Weights of a small transformer language model.
Size: 15 layers, width 512, 4 heads of 128, MLP 1344 SwiGLU, vocabulary 8192, 55.1M parameters.
Architecture: rotary positions, no biases in attention or MLP, untied embeddings, normalized queries and keys, attention and MLP in parallel.
Training: a variant of Adam for these matrices, 1173M tokens, 4475 steps.
Each number is 500 + 25 x the weight over its row's rms, rounded and kept within 0 to 999. Layers, rows and columns count from 0. Numbers have three digits each. The size before them is the row's rms in percent of the matrix's.

# layer 9 MLP up, 1344x512, rms 0.0346, rows 862-898, columns 128-255
102:484530503482485513513465544513437475481482486517483472480528463514476473492516510499497484511533494473471527532497488495478553501483500469487517472519527463501481515482487504488538537475472496449514476505471521496503523516516516497460502490506528526513520473511507502484522522506482508503477496489508531484517514518505503533480492495526511491498456517482506528490460503511539465524516
102:505488504507485519517447501489459483506492458480481472561510541502489484504530513520491538471473507467474537519498546485471505488518527441554522522489502491531512508524546499530467533503486425513510498544469492519526471513488497490477494474518515490492543499472503507494473525539487458540466537490504483519466454547517461488479503500535523517487527527505494489461495552470461500508494
099:527486511533484519542487495456539466519484521491505468479500469515518480480502527528468511551541504501441557498527482449436476508495530457503481489523516489500509507482490510458519533515460525488453498463475504552510494472482515508494485488460487515520493504520485478502504464507485519487480532486501541455518482506525501491495498488485449506544489488481512485480500476529481494556526
099:518531478467483514522525501466538521492509502502488461510469502504503538486505501503501470503504512525537447503528559529550542503444521517502533538541511516520505522475544512493463507491463489480523468526480512471510505502506516485535462486475475566511579474508484480513474499526540490536489504523514483500491457463471455489480532505503504530458520467485474489496471513512544501475515
096:532536528470501529490471495495460474524513523530493481508505514515518481495458483489498512513496476508488505511572509489493537508521445477542451542498524507522517485478517487510513515498518497519467488522571504505511487525546503467497488484524557532497536496489476453514526553512473474509481489489505510513511461542496449523520545487543496504509519535507528497479510511480529497540530
099:537501526508518562453502475515504496499473505514515483476494472500494506500495467473539511467509476467457494500520495521471489472506452563538501491521525468480504503475474530504504513509496462464522476513482462450507462482508497502501494527557500501462490495518526495531506455475473495477536548498519525489504468511500484500479493530519477517506557489458497527516493509510495471528496
099:464489514490541490466472503464494541515500511496429476496537492455479492512512497508478521512507436457530532483519479483510524504489496486511505468492480517495529497514489503502496495517489470485493479521510483515487478503492484493445466525508463458497504524491526507508498500481523509532488487482535499476492473511497528495535527494535510476460468474521484560527523522509500479501482
100:500442480533488445537497487504500504488521499528478496522541461495513496521526530494529477491522499467445520510515499491478483537518524474485510494462488505476518449552487454510497513538492485514503486479517515508453513497485504465510509515499547509524475524482526451501505531472466529508524506540528492507486504480490469493487481456496488495540484495542522487471506494483486495531462
102:491520502495489537501541508457486532496491555497516501502536503545515506470495506520511503546511522513541501514477500526494492517498480512498499538515533512545516495476526494476498506510550539479474530491550507510515514516453496518545528507485468513482471517509525502470506481524515494516489505446488461491508538556463504508493506486510468536533471541486497477488521484488505523468487
103:480520540462494527494537463501504515500448527509490464506499508490519499528462493515480510497500495503560467514514467498514501515476478482495515523534510476461472502498482487440489458528482536485485483507494502514430518498505516500514528530442528547499500491516493524517458492486550483485477524508512479458516500463496473479509535521515539527545506483533502469476494472563554531432500
106:495496521473517500493497524502504514488494502477528514512487482484501479488519482504547547476497566545454515477516499470545521518518498501492495468466486498470475562504498493524487493502526508514520513490475507499454520538496466481493491482445488476498463513519540483486463504440453476499482489461529500489498478555562470501514501508503504482467497499541494531493448544461460516495482
100:544522530455543495473486515497492520511551496546534501458521446484533507543480501500504481518491488533546472498522481502495512502529475502494493528522513507479496485466548511521503478455483478468546474468556526503504488487515508520505546521478541458528507511495477522493551475522503511473507537496507473526468466493531497512501516488470492501478474567536500494560486546487553513458485
102:541516453486469507484491538473505533506477464495546453501469513500526489494487497495508513496522503484478479463520536480521510538533522503493523470477507476521508490520494525529508490511516487483487500492490541519512509505544490486490516492513473487529452497502462512513489502439462535539534507425461509491498515482505471451538501515542508511471517509508466525509507464484500461510545
099:426544469470497493497494521521520524531525533484512514464525465551544478479502525501493498520531460516459462521499480503499512485514521480507509486523498520510541486519437526481490466503525487440496506461490481523518486487477490472495516485521465507519490545494489445468499480521497462540482506509465516482523496454511493472488485487495484474508548489504525529490479501511535503487521
102:509483520483549487494483458483483540499568511511459495473518543497506509471498513498458532475459499479476482518496504469506445552519485502512530500496532465503515492494515511468535489477513509550487521463521483453468527515519490496481494496473529501482489489459489498494505574504454498484501512494497542507478468533507512536535505493498524465457444525515506477505525472466512525542481
104:471481480504495491483494501523488479519558494502503474521498510494515525456476511572507478479538493470513522509486506482479482509498542477537495500458514490527526467471530534521591504502478481460487480481514503513449482521493498506520543497514469483498479474491524506483508498511496472508485497457474506531515493461552482532526549479539523506494438468498466475491499515473436495512518
097:526528485498487477526520503494502485497521476483559554482531481526489503481487512496480494526501535481505513525510508542511475491499522507484458540517454525471530506490507489517490522548487470466487529492465546462541500522491479524536491527524529536554504478518471501523499495526570512500492516516501529499485504532541476510480469517526488456480488517496501529520481484488497453450485
102:457525511529466515505472507497432460496486533461478512491500537496459496504514489513493480501500508472456494526522463569471516537481480576519487480491493485500474440502566500538494508530522509492515483547462483500484491500538489511516528443507495496517502516498459508495501491517562460484527485509506496458491550471496473554459516508457485492486539475513500477475471490496504497522515
099:510505511489492489511499520508467517474459493516511510488502509492478477495495505483520496486512527477483485469502506506471516547485505507481510520506478489468517435526504454488458515464520530477502516534478495518535524516499463496502525491486459505501499518480459475506479522488462539469533521526506498545510490496490520517510523527492494454468546514473486499501506478495495504511494
095:489474464478478541540538489520479523500509459518506497460465498514532466516501484487460544509520465497504523554492489477498532546490494474454500476468505474498458535496479500519503521489484527440524529523488498510451489495513507485473506511469496506505501525520438521486498491489530476474513478519502507493544516475486506484486516506491488457497450456476470506465513471515476503516485
102:515527491493492500484484485518528480518504474485507515506512507499512544538475533518513490514478524463517505524488516489474505481482475506552440497509547517488497482483457534487565520533507505443501502540452488485526479541482503484474514502465487540499492492492513528482455519530492449529473525518479517509539493514473497491484483472510496506473478511529524494486512464513549488505502
093:449449499534479497499497494458503491483455519557506515483495434480495484516508483511516508521503486513498448541498519500458485483517442510504486479499507504490476520537517494472460507538481519527506485456478503534489442460491526523517519483499513452491510491506489484479534505501540515507458513499516476509493560462482552552502511500488506503509486431484484483506508468524477504477486
104:481542546513410508530490526519492496524517521487480535474497507499474462503480450509472512508477501496516482541516513456512493510500510510469443470495490488515508512495523506487516469508454472496554471520473500467474513464522499507502479470460547523514522552509508500509472523493487487484500516515454487473527481491492549491523491530455503535462497489467475510458514494477480481491494
095:518528505467491505518465488496478445466519535505493533511485532508546520453519455512509497506513457519486516483499551470516455498512505531501466541530502456488519452478521477504500526499545522520504475513537480497475521500543479512494507521481459530485542496515461488527520513510457488520555522446505520499458513486528509456497532495489504494527508506477553447557483485492490468550503
101:498490507488521510512498498507503457491559471513484542474475491509508477520465536484492536508445508483506544470479522480480501547497434470503530497475512493476542488508468502522486512496487474526484512511480521510534531487515495483517484473509507472496535515511468510479503483483500500478543509487466502478529475493494481500469519568529489485473510449505458498527490523446505485515505
099:491498465470438518483504515465487508531513494509484478501508492542511552475489469512523521507485509478525465517481449479550529471492523562454534491501479513511511478516495538437497467504480513487518495504454458470531510519518501475494496516520452554507475494495464486538509545493488564545496491508453493506493498481491518493523522472472494548487469522508529508452512475508485482506474
103:505479496492533518513550502437471487514489482510538533527482471487497479498494520464483516492453480490499454480508565456441501524483479524466549490507527499460511526528500504475490488511524463526509520540536487495529485502481496499493507495444487528541530498485486489529502515465514509514535451548494463531483490533514516520522486529532517528531491514491507534542514493472531488527465
100:514538489471484479525503484507465490483474490498474451470538480462487459457458507509491516498483462503468538498512464521482536487556503483501507498497510458544519486477502437527494473492545555545495527492502496500506524487483501517499493538480463492491525497538468489490461507479525501536504480510520465481499470555466490464475491501482445467520500503507521537494422509488479513504525
102:490473524489475506502510480537503546494452499554513524504536486535502516474538466491483445530472512510495469489542479497503543513504531504497470491512505499537495482498511534515525503467504499450494487500499501468512502522458493493465471488492452497499468550496487522485459497460482497472475513519454541467531469475469540490514499484546499540525473544514517558516536527461553502486495
100:541480486488487497525505526521498533495483477479509530459507454451474506472535540516536537542454527492481515498503487478508492482498501486509495486513488470517473492507546535494464475486463488525481469494534523520498506496504497481529497499467489485543490531515505490518510497503494499484516435517523551507542474521497515475551519478452491441481482561508468511494486532468480556460476
100:518491481504487503439479521527493523473491477515536499506510497516525501489519495462488501499442519522511540544520535508488494489495522492509459481489516525513512481475498506482497523525463522448535496525477480568517487518446483472535543518461464478571548479450520501489457511520497474506499528508485496547507505473515505546477483503525496481494520498488489504520486520474537481455495
100:524500506476486509463537502517493522468502520503488540491521500485520477498511522519502516487479500521496508480485507482477485533499516481492508513478503540497497522452485544504488525470467516479531500417480480487492480487551531529503523460461481481487523483526498488476498475489515515510459517513466497556544531483483501538467509481495502512486481514492499466502499480497521510518500
101:460511534509553490541501505499513509530514465473558458498543464493502533509494455516502511549484497503474540504479553449530488486505496487534535512501488498509497471506507494501513517491525463531537499522496528518483542503500417432451497553498523475512486525527485534496500482538524517534511493542502442517482485524473495502472467521510495520523472484528494519517476519534466521530520
103:506532461512457465537527520489490444499482545461449493514481491486488480535476537534479519478532493479564461504521497547469497521470538511475485490495449489487505470502476498426486497495497521433532485494504522473534481500496493502438475523525515509476470503543505447534484457534512483475543503521502492518551504467495445504480481518485528506534494476529491511507486522498513481446529
104:519516543481550486501530482548487510498468488487479485502488462541520481560516511493501513456476464485524449513501515517501511443496532508496479489497523503533490474533504510507512469524486487461492533467492529505501515513483543506517535441513483519495472473450520471465482468489499505503537486494497509531526513512488549545467473537525467524503513484548527521492482496495520460482469
096:500494544523493490516507532482494517467459531571511542514464510481512562474520511482507481498541527461538538527485440491520475495489501545507481511510522496515505467507489492516440475489520514494514522483506472480492491509489507553505530471484451489478509477529501533460500484517492547486508516503483467518496520467502479472511478498473513520526472489490491518496506489488480458475522
103:509507536492520489470522474494531507530486494478514492549501501569428498494461502465496497531455520477509507494483522532531457555517511493491480508468460482539468509473508525471476501463525550504500500537460541539514514517488497513483480525477532495458513491523474495502506512516516497503534524518513506456549496535536491479493468523480467527463546496525482484472485508489515502473531
# layer 9 MLP down (transposed), 1344x512, rms 0.0333, rows 862-897, columns 128-255
100:539502466452491517526512502519522521480520492503485499517511534445482470527488419480455532529479481487543508476475530482476490495448522484513494495524490487463470496514508482498500518464533493492545526494520461520492484554499513522507514457543515474513463481492471507478530537510492511495559479537520487537538493484530486474516458541492513489506481523531506480515538475542514499520481
104:446489505486516511487484549490482491492519517470520507449457508479485485525498474549505494499506493490546505531503527510487501514466485504469499539483486499507459495502499458522487505511486493548475532538516552464513470523470478502493544500479504467471537535507476468496466482493466487474531486493495467528504506527524478510526491469533491518434525484484516504504502519477518481508505
101:540467522498495542487506524496493495510494522539535526506433523551507464507474476524469501463499511516494535509534456502492498488531494510527480540496509472550557461490483543460513527541482506511500518517485509497507521469492532539496545531485519494497454517491485475472503494523519489497514492463522513448488534521522454492469485484508494521495475509485485569454490493535493506532509
101:482532493494511492484502497491518510505469497519470457489508503512459491424502556462483525483497488492509517478494504539526516502505490502505545501490511518465523497503495502505512520508500460453483524551500519523466482507534474461487536504546486485498549499538508487434520513486478512505493511539482475556465468457480457493505500517472498524484468438472496507481482464495474528521475
102:513503499508521537493492522519483490519489505479470484515471524501489496515500493529472509494476515534527494464490460494498484493432459508502505522479514521512526505500510476504482522488558465495550494509508492489534480537532509511467459510528512517518531498511477440512499514536477464516529508502489512474519425508542451506486514550482464498499486474492500503457485529491458494544493
103:464462539547484490507523488540498494522511508525508517487451512500505532496476463544493495519468517515486457520481547494484486476602527486452495519502488464486489475535514506508516450486514493521500473509483528524478492516510522505522536514544476542491448480515503542498518454511488559491493492514532459548523491497481510520484516484527479533514505458488511494501479492501482512515512
098:540542448512487546524496526554511494489471521516502514497515469508498523512516517544489497535514504519523488486486536505480500477500485485496460461512483465482480535500512542504473447528528496508528506501431513519452511486471474520517533491489499500459499495558501513492463512497503472499520498512505497478543516484518455502509496532519533474469540497506562491485534492493517523517539
100:509483489528521554501556524485476488482451503479531528459448542488498519516464488484477507497513511527534495514542501472492511530464502480477445468509461451464440496525477527502507478533478493552475502497485461488486484510515518528489514517484485497523482539514537481515463484495476490518504500516515488500509518504489482505515483464488496432486514546519516514476480459506501491504551
104:524477463499479485538487489523551508485494526515495470510514508495538478519520494511478496473516497468484503512467517531503484522466509485517492523506445466561477487509494530481512503484483545529491472449486533522481511489538497470496528521460477478509461515508482508483555505522532486476496491465460508450488516534483499505506479481470474485504462468519520544497446556448526534501476
105:543512514525520502483506491525493491500522498543553538489501531509473495495484501509531502543491455506493492537478469465545522515467525481454457522497458511519485514461497525505492521475467524515462524467472535515506497467509551585509499512542457522485470501487516510513482494510534502501493525471466455505480510499546477453515506496516537521464485527491495450485530501476477461482502
108:480491463498514491501489478485487485511521527508476509480490496511482469499461550504511495504500496524497485441497500528549484496541529486494471496507504513500523529454471465534500523525514484491498541506487500537516464503464464485499507481504515492542484469519501512476532514467418495492513488473543520524474540518473486489496501538500511469473569506501483473500497500471518490481459
098:519516458520545477539493555483452505492511496517488481553509525542516516439460553499536526494498515483481538482474483490527469524482491496479501537507506541509545542476523504486480536512516520491542481503490497494487517472497484497511459539479503499506488515501522520503541450495513526466499454505478478465494519530486529466522484514486487457515515496520569495522492448488481511451497
102:533510496524458509479522500475501538487546480487508490530485487529513493511424497523474517505511532512509515511482510480511490508504507475499512467463557483501468482549505511493518535496489535501518504514560512471466547512522473530516463458488508460523489551473477478506473485474492492488494533455537506500471504519462499497552504485532510487524475504459536494513533491473459464460444
100:528495474511514460550521448502538532486531518483515533499473509511503489500493489480511462506486533486513533527505495466499527504482479540511463469497541517507557521497501489504529517527522470459471478469521467485525496492543486501504537522516496494510506537488497514514512472480506502520491509467484469493516506474505480538524483529521512495527462482512486520496484509465521505504463
102:503498493464512491489473510500473526459505542518481493505515515458518511452526528491492517477471501494517515508515492497514434530514558533465498513454502493515497531516500502497503512499517497472539526483442518498496510533485498551487520510471512424453492502498509514527484515485495496532490554515525499473490555487477510524524542503484502508490493536458534522516556498506527498496488
104:515487446493472574489496490497505478527521447541498473537474514521470490468536482525517512497477472478547480540536539489480529536506501474484486518489502495523493509472495468528513523520529496497521515457494523498495513495502455530515479508486440464489491530481508520517490518544454469514505514487496454490517481519531489487519491482477490513503497486485492490556560485482507532480534
096:520485518487516500510496468505526505483494494467539532543488488506467506516445491502493520503540500527482496492514519530481483530523514495532489477498541539557499503524504503493475490487510498520514534494524535510545506481511457465513496476541516479492501445489489507544500540502468514498525536487526459539504450459513494492496479511472452499516490559502478494475511539433497493486489
102:506517491506507527524479475504465511504465529469509499497508514526479547496515487500499480461524508497530502495525529476500525501435487494521478477504462501517448506460472530556493514517501485470564475552488495478493522507527552484520492460468506511493505514576459493481483484485513498492504489511498482467528507494501510512459524460516501463496554505520529517443532502474537485480494
097:492521480482539456495454533499509505533500525539536512489499524479483511483531506480501473500538510458478458502471518469476556546528502482515531475520494499499515478542506468505479508524476524508468463502511508509509507486496525549518517534476484556519503559498521520541487496496540543509508522469517435514487523465478480516517489480491495496459539467481468485512459469480498472481532
096:489485485521495478512512494536475512521499481528504527483498513485532488410447515508495519481474549476479541495463459466504515496462490481495494473519519532516468481509505468566511473498497513515467499507477510494498486488444510540481518510540515474494515512545477523535519480497515470532495473505502488527466501546466500480478516487493486505511500479492528480492387511514485494504480
103:519507484545516478506487526519545498453458533486515481486482508489505457508501506474481517515471478530472500505486460544449535507455485479515458477507510515488502508489506539468505459487517473501498516522479505526482511507471478494483562529497453475537495459454496528508474452524512458519518516456496530459505533497502502519514492465544484425492502518518534472537536481465472489492502
091:482531482494505516466503510528519500492460486462508484526514474505481471466521489517483458499462520502493494483498507460503496517499510530502487514552496503495462474488530538509501511485548467502483527515535508463478526480499442494507517495527518494523492509479528500482490533522498529474518504477497555538539479523521498475461479508513467479471506498539513491499499504517462504546498
100:466483498445539462497480518489495491502476511474472472528482478509500465505483493510516505501485507534511471482523527460500514488528500476525481494527509466515510506510486493474429502488514497507479491476532497495506519539514497485505504506513470493468480508514499504557515486491506495500515532466464477526535550465520471475474515485508466462493493469518502529518528476453475568478476
095:489518482493519495519514577542493490526500452474495473473485504507440507483512542507539487519479559490480485493508438505523490515527508514500498464493507509490504496505456534490509515489540478484513515494488518545539506498519506472493491459450483456481447507517549482516515499486499536516495505493478472494459489487458503485517511464492485491502467468501482472494501487495490515484441
100:481475499498509525513525480523502552521488488483515511500507489503489514511508493499531509495540462508510425458492494518475506540470488459494471479486492548508464486502492504479492499515481516558499470523473537437447488556494504496504491553474485514507553505480500530437466486515563495488494514478490545484560529476500527466469509523531505511518532501486482464517504463504521509483545
099:531457496477487497451540500494487499482502503523523496483525504497461517466474515516481541478505495489503491467520515495489465466466486490499502516508506482499496481484483516499476499498522472509471486508494488535463523507504465471479479509507477492501485524518466520513511528456528527502514505487526533515484489520482531538525517514531494520461508521511554487524515491478492533517456
104:542484510480511526494553498545546513507510504512480492510468515483466490479434550526483513487434517486492496492495499519485492547527506545503500490516569504465501515483482509480503456508493513470555484489511495504496460499512456516523497502521486527480497495506471519480521543517507515517500498536482497497522500545477490528504495477521534510496470542518512554545502543515561520449468
098:504524493491477482473488518514486471511473475480452506504516437556538461500475494536460519460537492475462487506538531522469519503516472495513525527496538540457517499520499481495498478505534499476518508500496510476494552508463516525467491504519478465512506494494478478508464524511472492472498520523508532486507483502512453510504504505511493471505502506480507487499360476523446516474537
102:500530458465495474462509522530508483505496495484489507489503466518511531468478498531480497521490516456488488525484565485492491495517489519516503499500500529498490523503484521457487532479506490485529526528480548491527483502500486492538496552478552502493519515520460484545537520455526503502473482525530517537524495464469513503469546487534486439540504498504507458487516472503523493495488
100:515501495471527489501504518507497532496508486472532517483479477482491492530551499471546471482502554480498456502495506529534519488430518498519478486492518474553482532522531464487511488478474460509489505506541481477467504526543465512510529445554510514483528487476488483463536475478503492535511538540486526492472519489500460488504492492468516525532543526516502457443530510449510515496494
101:509515461466471506494459481505502518485486506506510531496539482513529475530510511536512487483490524533501501496469469506501475503514518515547520526465487510485505537522522484533523494491496496498483518504515451460518502508542525483520485469462489510517482511480472541501471553509506485478508518466541471498493483437516498499497545524508490467472498569482500490480514506458468508466463
100:450464465547506463463490450502507436481551512492532471504519545486456527483497506507539508535526460481516442483531464539489484525482498489509527540500531496486535492441492473485518501503496530498499511483451528492514481510534486490498513492519524521518511470509486482463496488501486495496501520496510492523468517542481537502527501474511480521507512500464525497514509500467520507536498
099:496468494495475511548486490479500494497498534532488496476509485491523469454495499498467492529542477517521503500503500433532470484528551517506489514511560510493518506506504457482472501484538537525512509510475496561532480536504528492525484480495489508513509475422469530520473499525483500504465519523468512495460468453527502480511504510501449534475518515468501477527488518452471530483502
105:487534467503457478482502473544491477476525441451513523487473520458524488490470461547512499480494490497545508520481442445499450520488537509495467483496549511515501542458452521496502513521510522475551494522456503489504476507506463500442499517511495502531486512529471491471488477508517525484462525506504481553505477501501491516489464513476507494469434477515510476523493512481459495481490
105:494527523514488532456519502549505495528462537487444487513517456522504498541497498506466475499502422477491479541514511474509537483522503511517515521505483500460483527513454479509477505482510492476485505480527544509493517516483481503497487484514531486519509519508476525485481494512518519479457509497538502485505495467503508501464475530513507492499507510493516495535499507457497523504496
098:521488510461488506492502448474537481456519518497481494526461501480509501490497449487503485509481546517479521439492529533511495515545526481499557511519530483479491516513525483508494490525480479517492504473503497547523501523497465529534532548453456505471498520502484543517499499455508492503492468504487545449495493546505445482482495490473517471514482483440519560484522480498522496486506
# layer 9 MLP gate, 1344x512, rms 0.0364, rows 863-898, columns 128-255
106:542521484472493501536472516546468482504519504543465540514503505505473500479457549554488506483513503504494515512507487503528506503446486497510495478485502488465524509541537498471484535439495482511565487471452478506500519505485539541516494514500534510525497449466516591506470478474490523475518518506458495495495521506504467492481532473520505505483543483513516472487453487524524505522498
097:537509480511497488486488511569530476493497508454446511481527490511493518513484487511499494529548535516504524525450490483509525508482468549506558460510517490481512540496468487512523484491479534496508468458507526454544533505484463528486479514519490495516493551513505533510494532485480504502547485495483504488462476540525490446468520497525486481513499507507536474523476494487453477502493
099:507458495517470518476515488490454494508499535537477502515509502514495509485506514489504504534521524535474481504500507471479496468493482504531461505510539450471516461494524526498530457526503474493489465467484518517506494480484461528524514514516482525472522539522433528444508546522503462531493491492489496446492500496502519536515517495461526515501515488526479523498527448529518476472536
087:494436534533497544486489516504492464501505543491503543514493502484513530481462513511513545527491450478503500565481542485495481502492498515537487517568471492502487500497507504519542481494488535537490521495508488535464495471470526456511498447497529500507508459489506518522532505474524495508481526504502491503485540542473515519517482500491457463497525537454493504516516499467508481502498
093:478494526539509481522500489527476499490489540477482472478467518488499494511496481516459498459437504511519443552431566467547470454499554513460485520498504518466491486516528538475474444489532481498501504559485485533458481531475485520491515498478429511478483518518477486523466511528504539534499523509495492526550479458541470525457453503526494482466516447519492476471507519476517513464485
100:556502519468505510507510492511513515485508513490520516501501454499502488543504507500517500517503523524463499515499491506520490504509488570473495504493491508480510494501513497499506488515530511496488484511468507487477487485454492543495509495515484503517470494520518508513464521547510448513464536512536467497508573499502459501497522464508487476427562467455517479529484534496488518504538
104:509466533501539522499448477514530495495521553477461534485450487489497475528470543511490510521490477495472524508511484520480522491516462499502499493572469469517523476490499491484456527476521543527502520494498486518510490526505498496468519481462510520501475512478484521480482517483464514468541540525500473502531527520489532510498498521466518505463501426438515523483464520479527453489546
101:501451494504514441474534458489484541460496512505513494501479529515495484491473472474538456434485478543470454503495497498541498498487510491494487485466510486505527494472484482490472528484460544528518523496515525505478472513441465495518513487501477495497498494500491531501435493500525509483492528523527534512450487505535533526517474490512466441505455534463560497503524512464508508559471
102:500514460481497483497519530473508525472537465499552472512539512538516479480495520481516519516501457463496471511494492509527463532479482480518503492482507509479489511549503481484474500497546517484511475491487484495440521468496487502493472508507547461506494524503466518477501493486490503477483479503499502502470528518520498521503481490469503504463512440523471523495523549484520493488500
109:482517537480490500473527522537508543509529465512487508524506490485510459510517468494504461520546510469480496500490516468507486483474451500498475488529514510492489517556481474483489489524506510495525506466492460519462491455510547534489524499485496481451533538559562506474497515550499530492491539505497511520493532491498504526508528499474512508548454507478520516503508484484495426506509
100:526503462481502507481495523486539548511540529492519499463522472508538499540515515441449549477477506497499506460504506481535487504490487518452501499521509511495548516537520486497494520461513528511475481547515551524489502453529542527490478485468493480542475539479496509525511506480483515511496453509487527456492511478485497501494474525508499492475524460534491533441504485492523490535537
100:511456514508489444508510528444534523497512483493528484489451480511523530487507501476462496515451474517469496510498507502499520518514505487503495489486455494474495495494499471518463496494535522494492504546490536500459483505503499488441490486478460477479463533501516472481507526512480479466505492510513512530489470507485513515468481475496520430482499533461506523485505490507495479491538
096:482518475482462497451484523526506509490472501496471516527469497472487532516462542495468491540473499553474455493498538463522482440477516536451524519538477491453484494491492497482511488516445541486514507478482502496501495530533512493459501478508497541541457493494502550491488522541521515497504501555503509480517549521507487529524461515514510526544490505508515518494486519476514524496510
095:497475532446500476512481500509504495498484500531498498503506489546501493517490478508511545525476476468529483532488539481519476520487527520469486477444529515493466497544485494497477534526496528476515497568535509499477484490495500524508498559511511530504493479478440542500507522484570508505544536510501503452484532496464542507478479522512494541516475507459497531502504504481465470499503
105:500483465512474499456497530493498488495504435512535550427511468542538475511512467554470509501504503505523536516502462528505535463486496515417507474546514464452497532508510501507475473480474505479514487527495528506489508504491536505536514499526522506518499507512491540525529519480473481503472481522485519477501475458467546526552497441552509525502524476480487511510525499527507515504460
096:517497498495477529494472518493509474516524498494515476474527500517527479507500542515481509498500476538514481493509504484460443492484500545520490521475461512472514479513519501492522498521514464491523494494509571468469479509497505505495466441528476491505517480448475486499550444525522542520539497461486510495472475462487492450491481525521504564507545496525496499497487551523551507495472
100:508439510528509508492476482518498515471490483470467513447491481458528505488496550496466485525546533491467548486464476520498502494503532477494529546500492516520491453503476561539515481521535564465494494508486522513493525480500498472519502552496517461467514491526506480481473527519490474535524531456473541493508481521507519507416478473532439474472501508480517523528508468496517488481511
097:487488504481471511462515469515496490493514520508491513493507462474549501552521478518502525453527499502510525521513530502523502482496470493463487471500527461521474480495505492483521518450485485492487440540523465493481521525477510548516520520538505465534538486494516508460503546490500478497475528534511481518491505525550441506482522488475485485514481486494515525501509464489545492495524
092:551516448481545502480471513502500485508522510463496533469526507505496500539531497525500491482458554515509450519469506491502471497479473446504506489483493490435465523521513455482479532459529495473471467530522499551548463520513554523500509485492513487566527542506505504509488524501444495477502507517532514459502524475505484515457463481501527507499520542505481490512512479483527516520518
102:518481524479521489466507458509494480476528480480482518506496512520485462484479561503489496482496483485515516560505484488500487523520546502515521469488443503513488467495513516489493491472506452524502514528519511519522467522547475495472504499504500555508497502508515523490460484512497470502496515475471519479499518489459508478481495543533550463497512494506561511559520534441493476501469
095:455465497486512498506474489517506487523497502498490498510516479493484504481527515465490529520517461477493484521492498512506485517523507471524543495494518489454522495500508493547491557483527459495458479464484490556497490492516467496514548500491484503503487532528534518478551534525492503506500486500501482530527496506507449467494516536482485493561478524529517496466493516556506505500544
104:511485510492498505519510521516457515476526505513512492520493487556539522502479469485501545497489482477452463493508542498499506476492488545520479516491497469495501486484471504460535531493486519511492518523477530477483521477460511464488497543487493488480526483514487506484489498490483489503496533498518510478451527482490484506475495510562449511504554466526516481481522529480541497528504
092:521475489480496469451534470506464460488490456449475539478500541490495488449535476498507480467533516514495518527526542525498498486522531501485495472497538497493476488519499483490464495508517508477528515489517516455500486498454506484504509497486487456460474505547523510481499515488501482487459477512544496527482505495484530505542488507484506500462524471469515460465529537510473499453475
107:524521485527499532476491501522491513497476573492496514467472500531496470484485500487480510464500457522469484535469499530511493522469522554518517533492536528463465520524508442503481503444521497501524437484470512474471559523510496450461479488503471495484488448485497513499519515464492497527534519511500508476520511520486567466529511493474501456503516467468533493501466512512479509520513
099:492563508470537506465465469523476491519500515430496465522477560463501493455477491519470506533536472492494509512469492480524479459505476508497504498509511493501461513496491483519505499509478481500496470524487522521462490477503495446501475485465476461460512495513513521465469534508531440493525510467498527468527486489505534520456528500485545496498529531477538478539499556499505476486514
104:478487534521511504472512477476507493490513525502521472513492510452490524515492533511483508481519499524474479546495478466558495499510498529490511467541491482515486533526530508456538484513482482490458496523481526470507529505479517507499486507498503486494443488491539515555488476462506481495497523520500497459499475464543487499505481498526495503474524451535536525504523476474474457561516
100:462445535521481524512462467537425510481522491492484505496516508558478542508513486499528530554489550470512512528511494441479460480499469518492490492478480505499463469489474473466475458468462501518530485522540512541511507484472521506545504533494478525478512500492520563495469515487525461555478539507517487548459552492480545513486504458514490502529498510520472546540515541480474471461492
104:494523504485519495475534513464538489487478482515483489483482525489501501481512487516461505496475578497496474542516516528484496478480459543496468489500453528527497494485463510467525468508495509537494478516501495490492486519457523501466470502482497539483528500558503501486513472489504500459493483558540474457517499501506493496464489486471465470491533530506503489484529526464533500522531
104:458512512485463489472493434482500520488480489475479542517513509556493500528489509471515497495486495472536508515517473492495489511516442508524536485490501509487455495498529488508461522532465523518484462507545475484484491536460531514528511477535467512489549491490499505500493502520527444533493499467501497535485499497469518486495547491492535509507522473500499457476499478479525474481514
097:509499486467473500523507509507505496466518490495458511454497523509497510516463468504461491560461524525503508499509501438527507498480432534514504514498502496485493472488493513474525497491450510506495544509491555450511502488481480543518470469482518494501468554482469486507505504505490464468519512520476512486492538452533499425517511497474479515493505517528501502519486455471440487531529
097:503469474476505491477504502504466472507508498494502513487487499504448522466473559510473494536559489484474489534426470529475475481477520469501502501504533436491479503514475489513524494459476456495550507471521504519488529469520515505503518468508502498539499540510507524505482514523485561454526483452546461497531478517483518502459475457506486477533520513514523500519518476465495463517489
110:476496498489510505479498464499511493520495487489519484528472499541507500464479525437520533505497506533514512524450489501510479494480520524449522492458524490547480486480468533483448479518519473493484453518519554496526507464513503536526487500499476515495498513515504503465483515497570467464491505462503527498519500530500520490469510481516563490467487462516479501515517483446512445496516
106:492469527494504501519508445462474493460511455504505516493529557504545481479498480534506491464499531508506473462505484463564489514487520510524475471496482484523491513483473459500502536526528528495486492531505491491514493487477493511488547456522551524520516556552532514496499482508511467480483476477532448474497480474514492503497504542501458504497487519502514493543492541482503482517505
102:518483469456480498473484478451519502470490521462479497522503498514514464497488486498478476496528484484497499548493508462500495516444495488506477458537467500457487506518501540475484536469545515499529509525508517526501542488515504496482470496497533477463524512493440548518487462519523521515511523524480526447506494451503528529457504490476509491487463491478511521512501500453468492500498
100:511472485536551502461515507481544491518521533430482465521490455509537497495508470495498543519547462525491480509511539502497489504499481502485537494473519460489539516513469477511485503483491519593436501504522471532494444484509525508470515481470478485515467529501513499526486477507489468505504541542510517482465474508524495475503561511483482493502478514480476524532484498536462475511528
101:524486525514482502448506498423512519486518442501522494519486499527472503493494536511511499525472484492496546498501479493480439535487506482479460516514500540485481527493508502518515510457445514489493511499477488508550525513490504508506519478503467512507506522521507501480497509511520512492507480460506524448489475541494490483529470463522522506464441490479466483518494518495483498546517